{"n_layer": 10, "d_model": 224, "n_head": 4, "n_kv_head": 4, "head_dim": 64, "d_mlp": 1344, "vocab_size": 2048, "activation": "tanh_gelu", "norm": "layernorm", "norm_place": "pre", "norm_eps": 1e-05, "positions": "learned", "qk_norm": false, "attn_scale": 0.125, "bias": "all", "tie_embeddings": true, "parallel_block": false, "init": "uniform", "init_std_qkv": 0.0385, "init_std_o": 0.0478, "init_std_up": 0.0551, "init_std_down": 0.0551, "optimizer": "soap_variant", "lr": 0.00903, "weight_decay": 0.0, "lr_head": 0.0087, "grad_clip": 0.5, "warmup_steps": 200, "schedule": "wsd", "decay_fraction": 1.0, "decay_shape": "linear", "final_lr_fraction": 0.1, "batch_tokens": [32768, 65536], "seq_len": 1024, "doc_mask": false, "train_tokens": 243600000, "steps": 5301, "dataset": "wikipedia_en"}
Each number is 128 + 32 x the weight over the matrix's rms, rounded and kept within 0 to 255. Layers, rows and columns count from 0. Numbers have three digits each.

# up: layer 5 MLP up, 1344x224, rms 0.0551, rows 293-352, columns 112-223
# down: layer 5 MLP down (transposed), 1344x224, rms 0.0551, rows 293-352, columns 112-223
up293:114115086126053158105115135121168112130132176160095128119127124160158143107160142100117138145123122129100127146149167122133106112048160085122155094131139124086139185192151110112158094130145142149146120178147119129065052151132088184073207162108095098097112144121139124080149117144153147099181169112126166109107107137084117094125107129150
down293:122128127124109139140148130194150138140139148089117110159112121099144159138093090138106144172175102100141117112059129064102087126111161080083111120104129133118099121100134162140063184079129168112122150142121149141147122078158137114122181114141152140070172077152150142124083089153167100139151126104119131093135149171149069120080184059124
up294:156196144131137078140113134181118092032087135153086145164110143117109087157143161046224069134117137102109155195158172136160080077094126115081095158156111158089125171190127115042182101131155103132149129093135143141145108179119149144168088167146099128173122146120076095145135108156100131136193107115147129115109090110122132158176104120132
down294:118100109160145108139099125143161109182164165136118157109173134111150087159087155112200114072105156069082146172116088113123116133138143103124098129134113168215103099134073096113120098119109072139136199138125161121108086102128184186158068078164134158179116096159096157108195121077157119154159159107123115144106073059070093142135132087156
up295:079156063095117082125158168101092143156124143161163096120101113118136183131092149127119143157088032117100116146166120125146153103085103132045120162141150118052107174165111184106080154135127043093159131056179183186117077201128129129143098066118111125126152106121115156192146110101177154076060142148118066117111135171173083068134111179144
down295:076255122127088074157133160107109187171112144070115121140142150057143090140173167173156124090142131091116114085147163116210068097128095163114172149173125135149173099115173182102108192118172044096121116074171134141134186178135186163027095081123050084144129042127161114139145100158164122138057165113120121163179049089095125091143162160155
up296:150165175162125129162130141135122107188094103155115070079016152148177090089145099126118159154141124114147092176085170135105114134143142094117172145098105109203142170125078103111111135134106105135163196155104156146129117097102177166093117137163149080131180131132122101136097124138121143133164137120128148101123093095127126077117073126108
down296:149077121190139124075124144139140073137138161119095128084183120135175059114125116183118124117095064156133154128150159124135141101115136124106187188173121108150127119104130112160090159093101118139166217084088162147148087150131146080120136131136109144124156165185080111086109189114147137162124115143112114118107130139144145090154166142116
up297:228149094168166153048114160173124134132093222050047143099143155133149126149163133116099123139171119143116118106157121107172148134153102117164129198124101117124149124198158113120165138090063115135170177128098149151197130128149129150107168032218123175060095161086134079149123120137171151173134092112113148127178141163127128083137053158114
down297:187158126141114121066136142144175108134065180093080075122146146119128146092108203112094130126079123109090175146142120204118122118094129114178098184205103191081097175103153149144079119091151156145100105140090092104129106067160157210132060116148139079192141116148162169175138145118133167090119118061137113133119151136093122144151143093118
up298:142156080086157149178144120114113126098098175136139150105137139158099094076143069127098138141166112168145175101091159135117153204166163079116060153127131144107133143126144186152173145176105114064116080088125102170148215194135138067078068070137105121106103081130168091146103123142126104110105097114129115121100129099090146046100090136153
down298:134115086164085113136107112134188170084141139119174091109184101115133122145119171162158109171113119128138152129157102124134196111104134119105116115084119187178089107158128059164127138095122137178155109164156160108117095125091105160191176142153160122178112142155098133153095168125129191186118159114141120138123128145104110117095126109127
up299:187130109150130089121082138079097161160174137113141127121111088136156168152097099176117140101125124149167195230186136096079183138101165145139177108142167131106116069141145079040147111102073180135098168166082074150168165091156154066157188189171154109117048113036112169174199093110176093123141176129094087106141139146165149113154158114131
down299:141113099187126142095086102126124133155150163075152191094146121131141144112110149131188088119102118117118125129140017077171068144155163123146180098118079139137088153094105179177124125119093144110102197179080055182139124134107080175188151166132146134178140126104110167098095113147097153148128099077125113092136136143134127092133124124137
up300:158110142069183139130135155107119159183111100109128072119101129104126149134132091154143182158126166105183120110072153101177113084156136117158115157153073043174115165128126126110138122165171121112153109070177135132170128133107156095181149160146124151116102070122139126166147073147139146149060116132126115128142153126138112123104129139141
down300:136117114103136106128151127124175116079124150092122163139128134103123156076133142152139103114146119109174134113175131088119109124132147164104077090124128153123142134136135096086124172131053133142119082185136117096070166107096155165134111113137154108105149160170111195134112165127096161121068135145089132081160097172122133133128096197131
up301:145104119092127147167082146170105170087142111128100108140147130135124141125146112097109118127155162160109086158141159172155139097072140136173142078135134129139119129100143082155111092126140154102134134192110075127119133164138140186134104117220077137099138008122150109127100177104155101099159126144111139064111202168149127136132102116102
down301:165136098125177137083134101095084149144090094138157134188154148137152114156170154099129160072135137090111142119103149125109106067098183126163121166101136124137202077112107144094147091126131134000142109113130129131084098129103155134139077104148127134154129137155153153119149141115135105086109101122197085106146088180125139169178183150164
up302:139173132112124144091122112146144082113108157112131080092102082083084132158143171147174130164145097141116161159139164118152148050109113153146060112109092120113128156066119109131160165149109184157187123101156109136132143144170170129089111116102176135126163063104136164142158150122147146099142126140124081084145142140118114114197147159180
down302:092099093131125070095193111120178131127135099121090169116127123194146115123103135100145138099126138148126134090108123102136162147157171184131148126157147149112128106087166120124140089147148091087175133134160099122179136119143202160121149100117126179193129079158164139119118110174108178112174106082086110076090164133096173185110177119174
up303:142103117126099173155126135108108112152127115156107150171071091123146170142162150199127081122106119133109093103040125166122152097146158146148102121149142145155175143132106143126190121143182127120126084142165138130126144170115167106194136077099174099159138081148132123141110157152125119118101155161165136095185123174115105128170133121105
down303:171158151200139138102101100096160142088089119172118127120130160098089180119068097132126134129102106179104150156191139108100108178090102043112142122129119112131086116131133143130114134070092080190142149138110087121095157111089079121081135166124086143146094128124072163149070148116133146165152090123102132123089134118118167125116119118122
up304:125182071100111144131131081159123164103123161166120116113132116188116195136217151131124145168112145140090160114159173131098188129076107177143087087219077080130140139108107139101143117141173197122122081091178095031156152154113087123104094157170139119134150114165125064179178070090109160131116124166133158120102170141195120097114120123100
down304:167135124109194131095172129086079068068119105164118142181171164088057136175124152177145130151090162111207088126143125100183138100147047091125127090104137099153096137095150115116139083095081107112137169144103101160191168127171109096101166136146157087163123143070130127035091150120104162105101089108112123102079127107098156176151099107151
up305:128138138106051107097127166132121116133121135149153141146168097146075185137131138155178167148172094131147190163137119120117135133084121090126160123151182105184143072141130136161138115112106139114130133101191066133172123168153138099150122121106142158154108147181127149163101097121088123116083150130145134133059175108110110166125136168131
down305:173145136167162147124123108120146150122133154136157058116085146151133142138116156138126106100083184133194111143152127113091145209208078171192142104163110149222114101069092078025128168151063144137152096097146097161164128098093151085072115136105150117124198086148118124086105118145177157064133130138130178210110183089113159146093153072164
up306:075162160144157167069163102081145088170135148079111126137033121088100148111093113130123135089138072127140117062095068057134115111165191096126137121135128130135116135123151100128157126138125177143113166130086108128143116135150118121136131183134126141121095180129094143157110161154134137124133139148151173167098125124174118157174172149107
down306:147167119153113172096125120136141168155094085100130157120157064160132189142117080155129198137136174092135135100173165123142118146072143174147081160111116081141121157122069156120141107111132162123096129205104149096101178103172178049133134100135170100148135135137108111137097103115166133143148194119062130120121159161115112143115152149130
up307:134113067114102176117121136085128145093149122106130117178104122105173127083069187109130066102110179139145130089091110110167143109064146086102120071160095162067129183119119122099124080115092115149133132184135073088113084113112101125117157127099125099144136139076122106060097126230150070107120128140161171102147161096088091097142153106123
down307:095125142115118122132137104103071096076176132117087092116139137177158168127155160156113079067154145155122194144103135164158159091093112137164122174087095123139044101152170098156112143160118155144159138048127142058165121195134131130151113180213145083135123219128163148135108082176102060117111107125110133121075171087186100161129124142108
up308:128123108166091094197116133156098106167128164106124199109138086124116086110152116121085101114161129064079193102096110140121137073128204137129151150116119205097147182190141128110155098170116149144066099088158130091137158159155126112144056197084147141190072157104130098181097113087124098196111126137144100107075165214148181176132134119135
down308:143087112115140104139136124062151124180162058122144145067111043122207089170122154068146210096154136139091089148152162098162125109119139126161132168155153172141156185113176189146138154135174139095192099097145167081106137108128185000177145089121129097128110130105116113146228146076155125180155088067240086185135137114141034159116105097115
up309:159101093144188136096077128148130121170141139099097173143101129154157127168106100106154116142120160178178173095095148122111147133130075121170155156101081067170105137139156135089134133110077110086120121164147187090141110148067125142122121152078144136139143183172123079115144129094161115079114115109144066164179115094135125155135107155139
down309:136142125149145132138106094128088127148085125209127154123093155146099087099176138118116120138084119161095143171146063136147174148120123200177143153129110093120157158112105134161147195150120191166135094070103095123172090102104078203136080124121141105134102195075045135126140121088117137109110170108114154107126122157151121115090081135114
up310:123149111147134191155113141115143155071076119154079141084150134147178078098208124117119136108109116184111109122069187108058121104085095104079127152157141087140115139168180108131109157162155150143181155099100109137161166138118207103153069114161126131089167119135113122116179127096172053102146117115118123149109149182167165085177161074102
down310:150152146115194092127118160159151146126118134104190109117140131086121131192169145076097086083177128160118241120070084116144157126104201179120140165178131134104153127093148094095155120142149184100070112138159186062174067135100124120184147119160156154180109096128149105106111078138073066099168056117171159096148098101149149140126150109137
up311:093168165140153114110111104135125134088060136101120100140184124172144127088167089113120145106125116155133151158095206112132157136145143154079067179121102143130143167183020152107145115117105152132156163135095106096150150157078090142147112098202092085102098131185103119114152172130135170116166128115122113250053127099168151099165075098116
down311:128083151132175086120101149098088135114100110140149135087141120135145121128154195181115192163089106104124139198104130139083150125140106170153163088147127147102125138167089128119131070135148134120143107119104163112165126156132168045135087154118143129094123148126172088145103105157131158150133115130074120111163161095131107070082128118107
up312:133101157140181161134178090113115121107214110109151105153070116156139153059138122108157100186164120155149165133163149086104134119148162167127097125130136135079107140102115086126127084087156087160185117107168110085105161119155132160152139110094099125109168086086106148179190138137127171141146139110123130118141145100176117091114143131119
down312:140183130184070146113115060145103150168111165111154156097138124148131094164118133158170199153105155122110119108134107136149144164164132130127144099141133130126155140149121088124143117107104089130127137135113098162140120136123205094101159125092147102133136160089122114133109113131131132119166135083052132149175140137094083156097156161175
up313:152143090112138184092157118144161166096116130078085192097116102094122182116156120089186149152167104165124152100204137109096193063105139105111106123128123132145129145072162135153120152154098137144100114056073206152064151159075097185149109194118101135134131123133129110159132072144149114049111151122132181185103131130106120108135135159070
down313:099155105118129134100085146119127086123119088137145130089109163104115137119150123066081124135097157178172135165097122135144128090099157134081156143109151142110231171132151151111135113111073111145062131031137131097079062120138086123166159181120118126186111163119110157145124138163093092121143151091090158169172067120150061150160112157144
up314:160124154127135123153122122114106119146153079147122123120151174159174095162093153187184119164147076204136104133098086057194101098168092142184146100020129190135142122155156078100097095184130121105100086115140130083073115107071173149129117154125097164124131100163139103078133066128170127174085152149112109182110143162131138170154158142136
down314:067141086141166115159119173122159142081125159116147110120087089095086129160129138132166059100146096113045165119207145128074203110166152058147142146150160129103141117100103146133076100102096036168129159135101183150162095113040131214068134130109154120180140155128173122155141173160130128130104125190165084105129157155132117175126046112130
up315:116159105117092142067108131098136084099172124159087070069088129095150118121088135143139056107158163159147115174149095122118158183131200114125116124152101178096103194132076212092101096115123078176178154160128110102106108118112131136090127120088136119166178147096060192146150122127096064143057099124143147189130172105168097134126127065111
down315:140118165180135115188090123102096101076109152108077073153124125180125164129091076071111153114151144159147155094067177099178155153133192132131122190109153140092102113109108110132177142132160183118166177147123110081146119111095136216175093146144116117154080126115150153091105124108136177171142088136185134154110126115156154198152102169112
up316:140166089141093239187022096134144160132121069128114210119119107128144140171155170133158120126126127170152170154119161159104119117158089170066160102122137097127117143140151161115094117172102095166105135145112144141086095086122116153106120155109169122127114097123178132046174081161147136187198112111125159142150158102162118094119088071091
down316:167096087153069176087141160062102118073046148087128134151086124102117167165186097158113156108165108169130128092103145091106149144100160155101147108072153091178053090141133164108188101104108074124187073140195112093110099135050082120050091107100110119109231098119096147135055111124128175061091122145173121090090084128161131145143071061121
up317:194130136159137131093172134120155146096074144179193178108068156092145185130130108112143131087128165100160080121095093123104159162119144124121120058099141118176149163088109139151163165183174120115124155142135183144132098155099220143130104082137130089195139099154169125101119131161163079173113173156096106090135101158154112100150112115136
down317:106102115082166066111112149193136137029109160157100175118124066120102124173152137132123071132129088093127111127133082080127135152133153124134092179089153103115150121146086075087113149142165100184131112134102124102082139168130114116137152109123135181118091124099139138148131114099086157094131137087135134114150151123079130113143154097093
up318:093123085147071130146074136094116068139170148154071152127077161159064179139165145121109043119100098145125170144142215098186097090095108136138132189135200097083106176107117133165121141118104127107161154113146119104148110128093092088129160125109141159084141169092124095064147104156059115142065093131165188097074151119142144156121125129126
down318:152115153125115071130139114138140136124125199107137119155109149183116093084126085080108089122071174096132126085080126057090110108122146205166138104088102139156147145101153107127136178091057121167072143121156146130121078049114138182187161130092128099127042122161114170181159117124110162092090109147181109106073082124163118105142179137123
up319:167151185179096166071147111130150129141109158079165115112173107106174182117140178203086142128089181155170159117104102153169134143140140139135067134115129110198121153069173136082108085097105124086161158141146152075137065134113184144091164185172163097119124202160106105105083095186159100118149088130190126171151161130144064124140152093144
down319:157180111150113205061216070084079090135067148141094154101125152185083121084138105093148117119086129130069074169122142141092198098118185081133199125119167120151169087134204178114119085110158097062104161118113143146074105137156140105137189110128067140161063208107167131130132196189129113096110054124218120146097046136132125183159130185135
up320:167147064135095112134147107113202175096148113111137118183133152190136155144156119129181153138071123107085088193077073082157082131180093130111134175145142160166055101151073115094134138101092101139132166105114155124111122043126145129112118161128117121180142137107139148084120097094133049196111152143141180154162143135098082193139147188169
down320:116092074117090138099090222118112115169155130145076082100129143142146120126125166193095146090146048175099149123073165152101091122097155129140104120081124130125114159186171111133203171143106173145131075097114157072124113158118113157120168101157068116146162126071146169056167130095124119141111115142172177173107155138137148112152128099096
up321:166124180100107170125105135141101136137151121109147140135141120142155133203136150142140104079126119138151158095140149099194217109107105129116046128154097097131134119122176099097126118172114095115083106199089162122133074127122151107137139096136150144078079128197159127146225114135118125153151135158157151174116132104101127148117120107150
down321:171136082107159096143159141168037123144172202096127132125093102143156133116145111098120101071128130140111200129150193138097121090118172131149184198127101139099110135158122112129129140116151151078130157142124104124191134086129084135090104112111166102102149116123185142090105099112137087103186118101171161139139160120124144152104104122156
up322:187086119161104103076108169129131118158118124123122115146096130140140114128102227126121173112089158099140131154127138152144116104186132166116168113153121108176158155141053122139156148177154128197131183102104082083091090138150129108136165143116146084092166060148110128180140148138117158161107140172102074169071124098176145152141146161149
down322:137173101128109084153097132138148124141118087156126086151159181153089194097170157137169105117096116142130097114144129116126123111115082058106123110181131167114105174125211149121159123113115176134170126170133127128101176145114107192198125084111089157144143120161145116133079129198138121098113113135122159093068147171093118069133117110140
up323:127116074124087112111139164118135167063120128151134186096176090136151103103135134116137112168165144126157153063130092142119116149117164132110190123127116113148133114192130168142100113130108145171181133183150130086105092195092100160135045139183176132075111129156122062140147105207074118125188162120182113120101130133145099134077095170115
down323:109103081079206100162108072172094106124133163201136070118130167117153089130077139102104177188119076069171106127129144141092115088154085157133150063139149110154082063136076119103122083135150183074097115113105075148079154154153129165096091070073057129125126042177125173126084104112157107148108135149106168115163109088103097111197091127145
up324:192115125076113135134078147071074110102111126120094167137136148215152110085155104130106132116116109144162112095099151069133074130095142133139135121124105100069128153168074158200113104117109168043132129151136159132185183099068150088122159105170152137153153148144185117114172107129146118140119176156080118128114137100128162116115120138115
down324:061154129145116119174063127089142173158197132102087101213090154171086097184145104134089072146129119131133111108139174168162126157185168065143102155061078157086164109106152124157104111139153128177109100107182163123106088097082134108170135158179157164176167123119122122129163124172131076082095176097112149186156158146154135159115077110161
up325:143113094231178109136127068147094165147097164060163136083128080151157077112123146125138186118141103072180134135158171131161091101160024105118174149087143120120154158104135151110136157131111089149143111169136154134156107093156129102153176130161134105095113116149147105125128132176157171082087185131037116088174080105133084066113133145199
down325:143165053171172111101039109161165105129202102180134135128114093075080105174128145167195066109189147094084153144113120083146124142122126098166178121069120151164188152132115093139098131147131104110156185151073096139172101150193125156150173132112127151121078099154090168096126111102077108131117098116127134127080132143115212165103071113161
up326:176135095082113131075142160135097117112153118121152141127124090103111132097103168106151138132090152157139091103149151109140157150167116136168124119172115070130148160094143110137132136110142140163154145169098121166072114131063129158152152107100117092154182113147118104112160127106156110151145116149086126136200116133155145095159093137117
down326:105135119159115128108153070145160128157091124131117138156133142086148159128145084130152134162154171158134108108145163132104096140095121083135127149111128145121155134163130084132146161107158144096058138127174082074156149098217107073160181188136132144131067121098133112132131144139104214100099154142130121140094120155060149114150169090153
up327:092121116115165128197144170150121189080065150115177120113136137127116136131153168065136179135082127144133101179156124096116062116154099158076107092120064077204105122146175103173155183196141127102091167180117171117053113117070129171125163110187143145129118134110212050108100149156187146090087109122128170148121143167165106090187151130131
down327:153130082135118135123167124120114085165107148121103176159202169147100206174109155134112148146149135096131081120130123094108162141122133144169112120132186108093105064129071118081170112151153174117146186096174105138133160116120086155100092182136124183128115177137167160095179072077080087159108152157110157166145152085065158153158125139079
up328:097130086134167095117149138106176126108073122131108138092099118110169093097109128088098108107120206077128083157138088128161109087129148121120160162145123140236175116162178117103128134135104124152079110134160111112165158120132112137177156194111086096119125115116173099176150088140140148134122074171067114146126159104121158139122114110069
down328:070133115107081186124101120141115140123205196119078125125138081151129189116141124088076146131061118191135116133145165140148132158075113140099164173093109144182165125088123100151103147071141103112188101170133130152157118089144090091126132122108172115160127171148071097095097168112149145175076149147159192135135057115166125051108114155117
up329:090116139098112111118179163135075185136149140122101167140150100122093099110080140151144109136097109184081114104164119129155118158130148176150184148090109151109083111139153110135125143101139160129129154161098063162140155146092087154148146059090115119147096072118191107141139124132140130117169109119082142128182111132083105144133126119096
down329:124152109091110098042110118166120145111168125136149110151124120089120073176124171178139171170100139179052131078147132146083171045150129188172101114141120132111152090138149159115139121174118130130068114135086118133122097141090131121025162118143199091121158084186116163111135177132102090075112094070095103137143158128131116151153134129106
up330:118130084144122138179120171116098093098156136085062102134207096155156115130146146131124136127109138177137162095143122124150133169088134110153097079112110114122067204143115172097114089080131099096141131147124131075090109081129106162115112157152155161159076142124118165173129150083138149154152121191120109116168117091126179135127101127138
down330:113176153110064114092120103115097166127115132136091196125121147197133152119151157091094154045121113184163105043089144116098086098156152129218154117155101196146186077081136123069142191160122130159152141129139096136126141120101143139112179143151153133124157143137151142069145107171164129090116097121160109101107164122138106129159115097133
up331:172122108168119100115121115112130151127178101125203156119172097151150058058107135125139075085104127120110066100146085141101116133108086094090150147113031109095114122218135127151132175118137166167133187134136172112160065159165217099056125146169135125127112075136141141106111078077133117047169094198149103161174117160139166107130146164150
down331:116037177112154180079147129150147143162137081212116107116118187067143070109138110109140189117162108116121114133113146093124161119188128103118118167127129133129150121109117084136173166125134118126050072163162130131159164056117119157096134134077147084073127104104123109127120119114104073111085097103126255142121182159097141131148084134160
up332:110102126147099150151131134176112099120123161170084092141112145105139147119165123166118139129148137185105133143080091107169094123135133160129108081099138176085114133103100112118068081129095156109134057107096114141102154122200153128154148091098131122126115098135113115135124108120093138125169137112156191097158114137109133140167104160137
down332:129131055101127179146131075139084115083054112119125142118152134093213206175103177122096100135108084127099164105138092115186152114126140107105145147153091140118120094111141177089033087093130147139147102141114148162150109144150132128174129101129149100128116108126167154140168081110101135109080142167108114111146112171088133102167146124113
up333:152163125151120139132122127065180150154179104180113105127134158109114083131126153130137107162181042094171104127050109066186150109117114062166170154154150187109100089110132121154128107202112123091145157187072142161184120103132147115116166108201152131141085101162114197145104151065094100140119178219104071181165173126118090128136141186126
down333:122115184207147149139113097139129161163087160108110143126103138128150131139136167063128097130136093126138116114076066181118101137111136087073179159157115123156086117149085128127110100089137137117152135159072173159106103098124189157117179116191091090154126177139128201147084194057145128135153133152132120129121114173138113103127211180147
up334:102154122156108076080143062156136120094138217095119119174096160127104101157157097125166135099123119100095120112146061124107067117135168175082126190157173131124165156086075115117116145080132115024095131207083175156140139132127143136100104129181150079150128094179184082170156133162139087122190149108125129164046131155128156114137156150112
down334:087082104093084116098149192170129124098134223081174087150113146176083190096140150168095156116146102123097099086104138106133094145108107124146141142080098144109129159161140107141124132117173149150206140138186170128184127061151083102202156137088119129079163158159145119160098170148128129114062167120104119102116065121094138126167147160120
up335:157143081162116130140115088165128155150162142152131106190120087120126128104160036087147162158091137170168142197128142143108052145163159114110126136141117106114119131066064131082127086073164167120195176125148178094149163167097158107187122146142137163127084103103182118085138145144161177171162197161058130148185123106125143124119126085116
down335:113106115150108152226124128118143152133143099148138116148137114048128155122137097136106118194210078173175107103126191156147100156131106125069171157155077129084138125088089108126085105079157101099156136150151112163184124130119062097168178172129089184137119177086123107074094121137175146151123109110139147081114119122124153098112159100084
up336:124131147058090095144145078109135127132138110152126222103093086112087151104123109130166066116143102170124135132113112167108153143153146110123135118121109185141183141167131146149155104147173108125099114156143117123102106114117110164087119117121108077128145105098154092116123113113057166114103101097139180105126148129101108115096167150135
down336:120136186119159155138135184118108104160164089130128113142153178126124092178078196140146197166136130084135156097139124174168111108156167088152124154131098138148107125146078098139119117108129150149164163110091145152133128127149116153148161138118143114145148138092148132168184097174119144140137119137106044142144085114185111088121093098172
up337:145134142170106143165117005038096190127148190148150141108123119089135060147100168160133128123086161118017140134064158086170151096069106152106160120100102098131089172156187119127106087118065105093166138131217076179161083162086074156112146137103177140096115149127105131133101118178119121108059113144106064147137095125134159111118168156172
down337:136127158120183078124141139121161146127114131134074176188151116144138140117089177133140180089139154105135086177110125136149121163111141175092114113100167138144159161152181116127149087105110098081140115170086154114127055137151122072157087107136114134169128176110117090148038133087090072095119135119094120123063130125058127096161117096181
up338:151157161153089178135156112069136150102163106172120088150127156087175069146137134159144093125147139098131106144166099087132131121057125123161182141120107100099177152110143138095126083097088210185048155080152084162139119189144073151065110132141115112159110132066191191152074190151101215145126162125109125039162146096041131153136161156083
down338:128102137110102185142050078124147167160150158135157052114140154123089137086150124118083183122162136173172137070135141149168122120100070150095134179135121115105073141177052129149113153181163129091145099149137145125147114118126105116073113185151194172117160095106152167110129155064132145109104151123083149176153156147141157140154188144162
up339:158120118115079106091094170191105106145078132061137120110130065164115139126116141121153174140084179113090192130169177160094137128203078150134106127095159182080120130174173176131158123141182108125124103096160125144115100157119153122127085152151121117183136136103144125120118099133186114111147151052086109170138091148114099111088132106145
down339:155086182095142126109120185138124119161167132124138131193105116153097117112115102138137153168080180119117121155158131161107153145145142154136092103133159131155060147158133070059162110075180074091094131115129156159206125128153077115137205075094150105099153158147132100163094151160153125129106112113163163157083177113077130151090146147094
up340:162080141176115154187181111110103072131098114141080098133164167121132093144145168148133099090136134097078103101159151132113097160159128130118091115141139211057124124067203078110141152112089126128095134147159125134173052087123051131142125098132126098143110127147163128117125187154092166109153102135126166123099167125127157146173131130167
down340:108089123097094199129130163118139128165104126138135106088090150120156106189138118108098131129146178156147137081120055128167133118120122124139120129187113105147145111148064130093138177163146086145130116116127073110166147090156105066184115149084156168158140146133113160131104093143109125154170166128133136148132151155139128130140113097149
up341:105112161092141116181122176102066191147138104104118054067126144122148102218100190143126163144129108124149103065144157129180137137130086097081112169116135137055115118140128094140099173154102177158153110094098101118166174188126128142092097122178163155150176103117160137153131130145115096189113174121129123126213101092123173164186128174111
down341:123180144122123107128095140114118072186099137100151078173164125131141121150110096132067114152115094189042072226137125152089211042104130119095126101122112099191164087113150107138115159131103148078115117102181152103154069126175147070076142082232129143113145100187173128078192092185089136133086104113094092082123159126074113135097171144158
up342:144116169123137174116114097132136105111113176101127145110152132143127117155199144185107117124161118093108168131153084134134140092097121148138175175122153124115171153109072121169109113084132128116109147082130158079129144173136145164115102130106143092106191130135111113133117112136135154126084150038091121162124078105105152132132079127110
down342:106161076145102146109151147142136114108065108157143118127094118160097143130093095136116112130190152146134114164129093098137124132142139164182129125125123185076122129098094105129127102127124151175099101125190111160173105098094168086151135154074164140140156102142147146108085060105124122144099123111108142169159184141182092112128072050121
up343:147099099124173107172147169087158142139168093152160149157144128128169089132180129127119179131155153110053075120091168131083152109093141138177131125158141089176100097143103093120113131066210172151148142133050146143174131173140183106175192148120093129149105126082100148066138158122137115093107119124156088131122100121176106116159117111166
down343:104167126114130111136111117118103127091174109103065133120112117104141165163105098071130104200091132121154147191170087138144089128104133114130117130088088106143130146129179132154124164123075146123180131123175100165153152092141109177114121110141136096107106138173110123149086086104126125146137107123110170121157097158114118088097183123079
up344:156160143153125148151130184073148110167110104107109172091150098103151107108111149128119115135132116145095148118134112151140144128094120099119125134085135127172081141108146144150164153170146166166206128130138150174150158165150186112166019171089107143104166183156115165097131117109125111146067090173179170154159155108120127189126155148127
down344:077156115136138130113114100115077119114115129144120044113163133182167104128092139123132156130091101091131207084155095106185118122080121130235150075086142114050129122178193147145100114129151132076177105161092178102137106150143161137133109105130083112136158129106168113123115117140179168100142128101113114109183116146107162088123188087142
up345:077110181133199130103170129088115148187148167098088152089122091128113155110139129110127113144136128177111183167114187143105130114153133109101143132093069090087129075111129151119124089125144115079115145116137103141099092119129139137121098097130129130071089107109090126121141071145118144102158165154117162148129078094122132133096103143141
down345:147139197127111129154133125116118201155126152106146120069086132145139111142136138142122102153143165097096078133122086146133165109113134157153130117167154136123129146015109100112132124109126156117148164147145122176135126170133150140133182172079165135187197135170176124180167137106079120166114049116104098162137117155137093109123139111151
up346:172139125138148121107172069110113088126149156184109136097080090101074183123154102109149099095171137076145146159152137074119087146141123068150142079186128149158118082129140144120133141142090059136097127133151173207105157141101099093163101160153158066134097123160084105094140145121120109151079169142082090110147207135143168177077101133160
down346:120141082133160168157158118119100103142146116091086102178135124108126066141120101120147080124105113095139130145127086128087129139175096181106133091152143130161105133121113065137106101124149157143124089095096117085128120150165092096111118175148175142175173151127146167096149171113077136086127144130054141124167089203139118142130188092080
up347:108123097117138119161197153056153115128104151152144094149116147156098105103135118176135141158188136133115145137129122074082136162083154107139082166081119142144159112101112134112123134103097103141141155105170138213120124040124114119102165155107120121120155156117186153157093109140135168153135148066101135082114127130080101140155125115100
down347:159104106131137116096152106153110159087126125163124095137139140113134117116094098070177136143124117134110178150081107136152162112144133209102154106132081094066083147127085066150133106166148149140101058128064134097178126123100139143132132127125125072128146126103142104059124146103127088162101196170172160135119165189123110125108143097143
up348:117198193194151106120174078162134145139142119144136136059112175137123162119117117107072096097078151159123133166170140181115141151120143093064123097153120140111137174120076137100106117114168127112087201085146126130119148135126146143065128135151097123181138137178127040134108134112124193116149136108102143106156170127134125145117118129141
down348:160167138143157196101121095149079167122149141101097182119168125164112097158129094102131073064127125134104110114141096198170160118172178116130104130124134088121136140095134133129145089123146119074129169118094124081150100160100124140124166155140131143099147126150132076108161133142147076120148069145198158161112111189117172134137157084124
up349:134122130126085194139094112165118152112157118147146121123177091159124126124102100163165123157102121132082082174133115122174136144090130163168116200078179114154117151183138144108095105125136094116189110098170087154130182089151139163097119107123139168125106099128112124165074101118109133137111163141187086124095128215158082142160132170191
down349:187099141142134134087073099124112096110103157160157127139142099125132130172142141137125105132104120142124152099086175149105094182154076123167076123157119153147169164114111184089080154094154123121104085099117120084128161156152141152138145114110134153071097104149114163117111110113059100077120170135103092113206154047110164058105184194114
up350:150085147105074141189060079094151091150108212119108151085103111119097162133101099161127128116079225195135123146110139185186089138111134123079139163154094154170086176121117089118094059105116107062124106150091078102145094182162129155120155138099135117158110154039093108115138090096179125142160149075137181117108115153154124151068100061176
down350:130154125151105102184155088067121132159065161135107158095122123102158127100206127099182113135106142056077072131096137108178138088067157085174163129150085111109109114151148170160188166158117099140114148036139131090179175151096166114204133118184077121115172137109098108141144178074165132124166094155118121148142143168104120181088175158126
up351:095103093099149091140095103100105121156170160128195156138176113129108169085155084134133132065117115145108097135173136158119143142099111131176099116087193112137131162176101065130101161101151159148130095133126172153115132152121106163086159106075123106175155128161109119124113060122143127113146149107111130150126137136118121117147114103130
down351:046141122159146068080159096121133145085099100124104149131116113161143180051100132095149115155112134118134122132127139126133141083158207134095132159179081140106174115126169102157130141171137164113129139127110146119143125127103167149165127167150165082114171144132192128126136105132119092064137101113123116179163128170149172075133116107091
up352:108163151165159085118131096172096171141135138115111172131073113111190148152105173115124167127148108113190123125134101137069121081102103145138158149175168092120186122105134102170083154108153104181185075083148087154120179108091152195160127097087114102119121074112120115131130149077147111148123197131167133131101172190148055110147106097194
down352:099160143119084139067065150137161112142114165171116093075146181140155115120129113128162090141121157130164081069167125045126159065107177071125127162162128175058115094087080104030135095175106168071105100102158148135135133156098131040122140094079146121105194105171093126084157109157144120184088151166103178130078140138104148141140107148094